config.toml
n_layer = 21
d_model = 384
n_head = 6
n_kv_head = 6
head_dim = 64
d_mlp = 1536
vocab_size = 29078
activation = "squared_relu"
norm = "rmsnorm"
norm_place = "pre"
norm_eps = 1e-06
positions = "rope"
rope_base = 10000.0
rope_fraction = 0.5
qk_norm = true
attn_scale = 0.125
bias = "none"
tie_embeddings = false
parallel_block = true
extras = ["paired heads", "shifted keys", "exclusive self-attention", "value embeddings", "capped logits"]
init = "uniform"
init_std_qkv = 0.0167
init_std_o = 0.00258
init_std_up = 0.0167
init_std_down = 0.00258
optimizer = "muon_variant"
lr = 0.0175
lr_mult_down = 0.7
lr_head = 0.00606
grad_clip = 1.0
warmup_steps = 0
schedule = "wsd"
decay_fraction = 0.561
decay_shape = "linear"
final_lr_fraction = 0.0
batch_tokens = 131072
seq_len = 1024
doc_mask = false
train_tokens = 626100000
steps = 4777
dataset = "wikipedia_en"
Each number is 500 + 50 x the weight over its row's rms, rounded and kept within 0 to 999. Layers, rows and columns count from 0. Numbers have three digits each. The size before them is the row's rms in percent of the matrix's.

# layer 14 MLP up, 1536x384, rms 0.163, rows 1496-1521, columns 0-127
095:500544437510457488470514546470501537465433456433523469484398526402578515478439491472519549515451498546469515476462482526541508489489532625511533567586482478473487503544486549591579499542515453486482527522505536504510503583430459557556542497493508507522557537537518590443394544569505534547439452436449448418384423502383497413455550514530630432558464623582504463526484508472456549443443
092:556473559523637553511424538493516505466493525537481470494499575435540504477488535497535496376472417647443470473549491450603437502473540473466477600523467528525589434480541509567555546446506370465445411597517526493491508454449433522538640416512456535447540544464470540515536586539454481582568464524436496592561528525507428517429497521490469500442440502542538492493475473456466470500537
100:447505522398558520532547532525526551421560539582481523444478445500507562523528446386438510508544444539518548510499433391552522467416474515620426427468521542508458526515545468448541456517560496563536444574579523524474516475473491410469436558476489532572499428447470537556530523411456503534481583533421598414506502470493489501441514506515438518388450500496490443556535485519447497483554
108:533478463390474502605504536489561505451495544541515550584507504475452476556462502447520391528563429466564509453465484478522513487526524480514440488533475419508493425569476511540568470491513444541399471430495459472546520589454494476469503411507418630439479584517488494446631464481462410474499485505576484546532394469434481512551501460529433436428493488583502515569494509444427538518524
095:486452431505523572449429497448441469438489495453547517561488372492513473504547524495500455404521397491534443515438471499504510476523488579445566481526436542479578453530535564476484532441559468576471496465472508533477458471589545462445515538548478500496447534521432573517522533565502513522446449519340546612618468550512588400492492468432583561460504455461489502438466572423459432448401
102:485413417484453500472424490485385401572471471464516517589639564532471478547411541475404505456563520500426526440514507483458477506569508501515524590544466553505470554461481517547565524594482544547629530425467414558396528532541482519502551449496501533518544614513502553448498500629549495526514417516526447465510495432496550625612523543546473480587490399459474558478490482529705435465452
089:428501495556530450476505555503526424551552473417488508465534375378498531391459507460478522551523389493528546530481522440569505502504583521484485543404531454495523516539524462491458509539524524488511501513530536587424478526631468582490498503600524406511498543491484485533604456503505536490567486511452508514524491580527583521466499586488540572480501472493499528544500462459549529560463
097:441500555539491589608475554500474451506467446466522513496456503483545536565528461576523582514570509483519501572570553515470506501589486498446467452458408499533497464496497512484541574518517472518478541444449553497552524505528365510489534513522466548553407498511552484427498488487441385518487531457485488562534606447428524456458477571437466581458447519509593495489451485511540646558511
102:490552533419455494559475542449472466579432464541466497467457538577439513423466429473415462548530454482462489629480500514487469535499507536541478443353473468493466501405593513486493492586461463429447571533493442418564492499357542521520447380567475445465540490509467575550494488629492505492472543432511536570598485476432488539535576411541476493521502500488597526605497473520534492490516
103:562564511497407481420533504528563414582478543505433554437423534448418568525473436442559548533492448469519507503489468466447591496484414494459514440454543491553563454513510375444549408481506528516520503490476480491538501550493583480541552457450389468485514520533545503559502454501544464553420593471437495489401473474370471514648516549533565524439496520422510396426431511460415497453496
099:511498497549492425476475456532504494509481503514508496523543485485453461435433520413499475448439510483513602522538499569556474561555482578509532519558461557431592468476496409364502516462439444512408503542549637470562534500437524506520470575635524489599493528458376441544557531518403474546548555455604427521504426462566478487517505465588483432615504486481497538540579576530485503565423
099:495406620610504511516543489485425526561535487565532484580475400453436435580500480537543458480521504598463490477481483479451447490496469495513430431513514532479464510506585546470659397499527474414409478488517593385448475484471464537463474567549595543609476555574519476418450488506509535468478531521447609477524523513540438548446468508592444501539442542470504448551505546458484543550407
107:584431518492453498464498470498598538496558460593518486526604548515401487459522528421495468496540531457553506489401518450510421482597458563432455448443432426408454500509510518498555536520443508399460450609567437501430585510548531533474543531448476530458420469485486528524572447461545522512561561473521502413481557397431505499414455483502514500546451560550466392516407511481495439372512
112:503505504492557497429517459358434555480494524500505519577586567500507493458507528493472491526424499543498518503527518500499543600518437492472494509577412568483617573509505521468541459523480470492525553487421476522446461476512455596486424491461410540463492553413465585463435462462525467490497448558521594575474556480524622538482518443480539489469516529541472560496540499469485569485522
117:571411569592529468433488430466484589413570540521458459504430447496566487515389433469500485553614390451497436540513534454535524486560508528476506491553592477461489480486495502424514565560501558491503475478508486481498494491480528510557414545476516478586451509412455497472516485488458535473492530495585464540370536481443513586466579405539474572503502510480482464544495470456578532368520
101:531539461520488480591464490552466336492474423527534649542446473407521466524534489556556471525489449566571452456590402543489589471529506454505510545428508488500548490515506469515491453528593518450575406501478443441409481582513452483485496489400516526471511506560538530503504555482516608477560487528578483506551571480528499485412523475490524464403478497513525470478487504514522495448519
096:539484406578555412559477539472508498499446430494358490543469431463603494432486548483447519554443468612441472514514496460487501404443551481603423557544480540447551558444536481496563468584441504471546478508502472517561472551576494493552498490525533565508577554493506506507492427483521455532555489433516415493458490509466550547564436528612459521511551455483528466454509502512570428549420
112:497496373514538544664568508579615527505536574478553495545398582512540512495497592422545514489557478479546350502560470501507497480415473410409477469455530368457624549536436519496580465561480502582467459509589411519540497526475541474489473460557538494530460512595652471499525579498524474563482439464518434470486544485489507570511486576446566461439566518569472456551569525468550486505503
099:467477445507442506463522439474505547478435519499456473511537523544445489562511618502527535528551532526544505498490496517413448440497508415509567525508484582494528542466555492543431437570490380434524551475523542524520526420490460480565394549546463491420447518528534462356556476507456440379426511620430567419499510539542534520529462454613542598542505607419480544517590514524489546429528
100:442503560505480490507471586508438554325454559508437484447535628563485484521514528573470505541507435542443451576530493539494479511558508419533502543419512433554558450524471494459492520524431479528528431477440488475493495397519502470452460510534558517503539508507550571495525666428577510557369510483445524551461450568597481461461509458472502449466472399494440567428458497509489583428563
091:456489552458503455535472453466502428491474458415543480512398460538510570472444495475489475615555568588573448459511553533464525582493560536518518501386522565495521491539570494498558556490474545455510551460450415521563509471480511458489488500476481477546504528437525542514527526556474472539522432505491506558573473446528453512570559420519457540437549422439451481548513456451516525559550
104:464444527512559409482523444518498544453502568426515576579535520479447484534516403520497473505540425393462499481470509490431581498502500492397533536558543595453547547498656552466559548614469599453480499492501371424469476531522487522457519552483533449566523533521524573450547518489465401584477448509508536385576460550422499417494458515454470499514436606488494512451436481516522513501528
105:496513435478521478459455462538508595473484536502478535454510461518541497502513490439531528496496608502454472352498514419455457616412442433446443492567521429484513358571444588463467579502546640516441549504567479485539519612461506472499529418495483471495493510448485490503481481547420553446512588572553475494443526499539521420468484543555529451494574447482465527493457491477490554597423
106:592460414555542449582486433428463458485437425488619567547456510502447569492431487515535430504522493478522501476496501510507596510467540405465554520534497549502512571494549547522510550469472523582514480568450444446567554510509554520565506455442476432494556429481481488458486485451519541515614444442453504559421510562411629463396552467450588534461556467481449465431570527484540472538557
094:425502593438508449470496564466516469463461423449469477498537478504434476433513502493573539549560589556486525533451548519514444568567516497509469462502514586421472500484479480505498517546458481464454543477478465600479585556514514523421503567517505522440500483444523434463563387473505520540534473583543497502409436566504578548503487507520444498449495471419481539538466479538466534551507
097:531487568540539505562556488584517542500466536435536561583540537603390490452459529546439565444538459458469509491517532506479458560494582441465568477487519559441532539518457420546474546500456502416442456564506479478508516521443397509517498624470543454498460536553423584473559438432553486547452541547518495487544547514483514530483427519493497440576460497542493564500506453458458523549462
# layer 14 MLP down (transposed), 1536x384, rms 0.0279, rows 1496-1520, columns 0-127
095:458462444518507485450509462535476458516500519506395465445411567472484489535469521518468546480597518351565485511468509439454436480492545470538541512454551604436490513515465450519510528515457517483477522476497617519615409574523463431477459514556448462488491477567611515514474492438560486514579513473425423484530560491443552495442509543553437450503496499404548511515493510568479488469556
096:522548509513424520514527460493481475516439472484562471476490484491508507527585488482454489525497558387575516475538543497525580410525471440549567393490501475572377491464492513419504521496484661505563541509508469571548502527522539382428467558605527509510502443569450543497426550470490474357467596542545504398437464485453537532445517564455431563518496431492496535515477441575468494482572
099:525579478460408532489457474441535395383452558534518553563467573496501520589555476525504552533462534583508490504535530604442514490529553503534553513481530399475470423552557471399523463526489435418441443511481546584470522534521565536591590431473523511526563497451533411471529546456537481513491495489599440447544546499484430543440597588506554508506548673522566552403417507490541523538563
104:569540526546547337522436517539494490395535470516491545545497469502562458585503575450533492482486448499459471530444422499549488479446490464509545497553459583520501477628504465488515572529501507509499534500582407573527562606510447496443437543481494638519541514528526550463563498543584525457558508576562444584484498537440414582512543415564524481487507503493489484499552507495472530473515
095:601472474435400543557513532469465488536539549560442411479484502449475486524525436446542508513471544454536505581486547558619487477499510547537444527498494583505488484481543465531530537433499562518580453498484467602401424524549563427516454435499492486547487626460566501489563530407535460400492506486468523521514560596479551514432533519460413423534437568594541512480475505470532468508519
102:484419489423380427496439490470512461590502582441619517614492495559471496493457495415398598477421492431457520565597494486461487464477477550560493481524460526519542578510523513538480463618502512520490478525501379527519490452663517584483593539418468524540481525562425487468486472525535563542570493433507455412425538469515532548582529432538500537522490516360478487473543556534532499467518
094:578458493354452504453491446436543504422437475526593465524525527530596401599495492536545419519472552462604489499502418458486472549433412451577454520577485483502537506407482543610527460538447474452443571429465473456499613510435468496432547450411479561496573572515404483379443562523516466633540551498456519538529492395466503520587451445581529477568502532569456485539555537546462477450440
100:598455490501529382445555437412504467514501544513509398503557499646542405442550492467432372588463488492443462451456451411539444558462328488505492570505512474487568517504419430500502469506600538576566486478530424479556455463490521475510375495515583446386506504535541559540490428425536495517507478476492525529446432570538526477519484534559550478516487482509533456466557523424497510456540
097:442516564489513563564563524442559567456532575489528613440548485469594516435539426521581570468502545504503538478392438505433471472433515640497556430496488524534422414495512472556495570482516541523501365488515509546482492464457477418551469492477385554504528507422513484506414491529523497550524459529526543597448464455610453432537540497528401589465504531511511554533464550503381549436460
104:535560533531510564409471569507461539432497608539523553446491474436484431410541461511512539496468489467509504549382447480418584485504438531458510436479496446527487433512473567462524452392532494345417502591415399507529513528542453544638481514535474525464441508420498509538497532462479496485525561476471537576483527460457485570524486448521507497469541446498522475545470541489487491556467
102:527466534429453526518503506511525512468557504508589495531505454461427469510399448563609509504482483422517478479460569521563523541612561482478460494533436501566539515436492511494467396421573508432494536494530536487431510574489429483512500534561525409515519556569444520515463603612447463600541488653486593472515543576508543516542532508517418483549488519516481507488520556510522510429461
093:490458450528580508538555562585401524489564523552518555484479482494529486445556683479508496564540431413505425467492573525460586467457560498442488502511420533475563499529468376350390586488501499420556494516515470500494462499572520540621564448479471513492564458510514591591517570483521508365435489526447459474504505476609564494545589520564395513427553472438500469465525536499429435448492
101:502424540449513475455554440403498503450466439502582511548493521460467570551541528491496525520502480491512539485401442469546507414508462561585550465501506528562523551471574651458551515417511540529543502498424420475508463435614477485435498487509493533568478394535494407438508430477524511505543513480537511463522476469492533531498474542460495571482519437517517499418451531440544501471501
106:461506508453503549491465569415549584504477492490460406491534509489462451491485379574487455539521465526443511486433450463488476477536437520496445465406544522491493474420473463483532454445526487486501500610503531491492576451514460551559552491424556456449487520487587403480457517599437528416496499491519468496490500447534605532480531509563437506521479526586507475530397428447501559439465
112:438534542515517477574550476439523496491530525469607563429582386523478570499506628503510486521619440524496611592432533553515489575529476502446512498485513517369499555481483533512519487492510549465479538446484516431467562514522542525635382468516439542551532523556412434455527434445540490546431438432497532521434534467464452501439535473548573512431547386539486497478583418520463486489509
102:542608487520564498538601493476495469522517511625517471501476537504477551491554578552497531524478516493447439507487476492462525473452484454441451572523423520561594443558535491518503476546516575416522496470516486446490575456474432481492579508486504494481518503492476522577471519459449501466519517481556498424462449535512505464374474496515596526510464527533588443430489537518477482513629
101:546477505486593511450490533437570441456479555576392581512489474455555446443531452427432547548406485558474559563542519530506550529520483574569503483526422456525484555519464456487506487524460539514505559516547517504510466521500415553557420576560518510509469521498469435628560522469452503465510531385485521512549528504431502483541415631549501487437558543462566543507586518520532505460500
106:511459531530512574540511517462528527512542544485539468552496464576527511527522519514541500473476625484536438522546510414473406470511467515465379494446416514456568532498397474537485538590546533592519557499508495532572450524461521426464549444505531487586523645576459460626542499457508536527455473432509472508491486417529463489488450531519589428515526479472490524435611516492493449479478
096:485585481395518452471539547401550522548500442555539508462571496521561411461462505482553521539496504572530472423504504470498551554473541535479498547457520499598478473503465508454491409489423493540462431543476406549471416529543539515444524503519501499530474515450453534525513537534561515475447494554493520512471410508546482497465524485505473529464553495416586559490471568531406495512544
101:497473469480533499398509584573581379539516512604488483485482407478550532575473560543399500463493452462544492473575457439521554499498531569355473471550578463532517538596535399550498494527492469588476549465432377460484541528510443429467615431622551518459470559564460543517511398465495368535577435471492517589466473591483463395560483531538474540482418542550466515553524419534463497446444
101:480507550469508547486513527445490514601461546526506541430526529459552504498571492474443539451431460506429485505498475466511592517525487450523532543498511526502458539537484477525441547546502507459614474512435470555472418442497448443595444497550555524510578329439486471559516478468492523590499404558499466561538542494479462426455532535489448506507428546467422536456508613520491541493515
099:536381526603469454449608528431457459420541603488476535462431476489451488554582573516455418581611408450536490501516569427431483555527426496468517497531485505540476487443544475438484524442491492427503528516474535567507451452504463589425465501514535474435503474536464588412582487453562468497488452556483551487588573501477482468445506490456419441491460574519504455582476523537490513448511
103:493445455490528456581500565553526520503567540464479495446541473444458501555465528524509536421537583508472484513563545435486511541433425563417542522479535430523454501544517470436625488456499487449527526589494599525477574581580462494451447442578514526501535488499470511483458570442502455490471543469540517516550461517497506421559486480433472490478472507442528468571453608494476479568433
103:481459474490549465491525497478576604489433495589479528507496539595579471500463430623530533478452473520414525497648500545539447520492460543382539553507635467594483509488481459533533477426467422552456459478511523586453474458569501547505447635399530437519424508568468469561492473534440447459505458553512483434487471478563553485562438498522433505441486436551496508415512478445512518510529
098:536454420410467459523456349535516487393581518490441555511567497451621538467419501492435409526501460527556458454494399432532514510554463481486524519510489503515498548538427518440515524400530548455503396455523521489437447504426592405515426515492549579446537428468579530501453435589456500503496484567439540508515544516419513462542529449495493575508552437447510468558505534468457501530437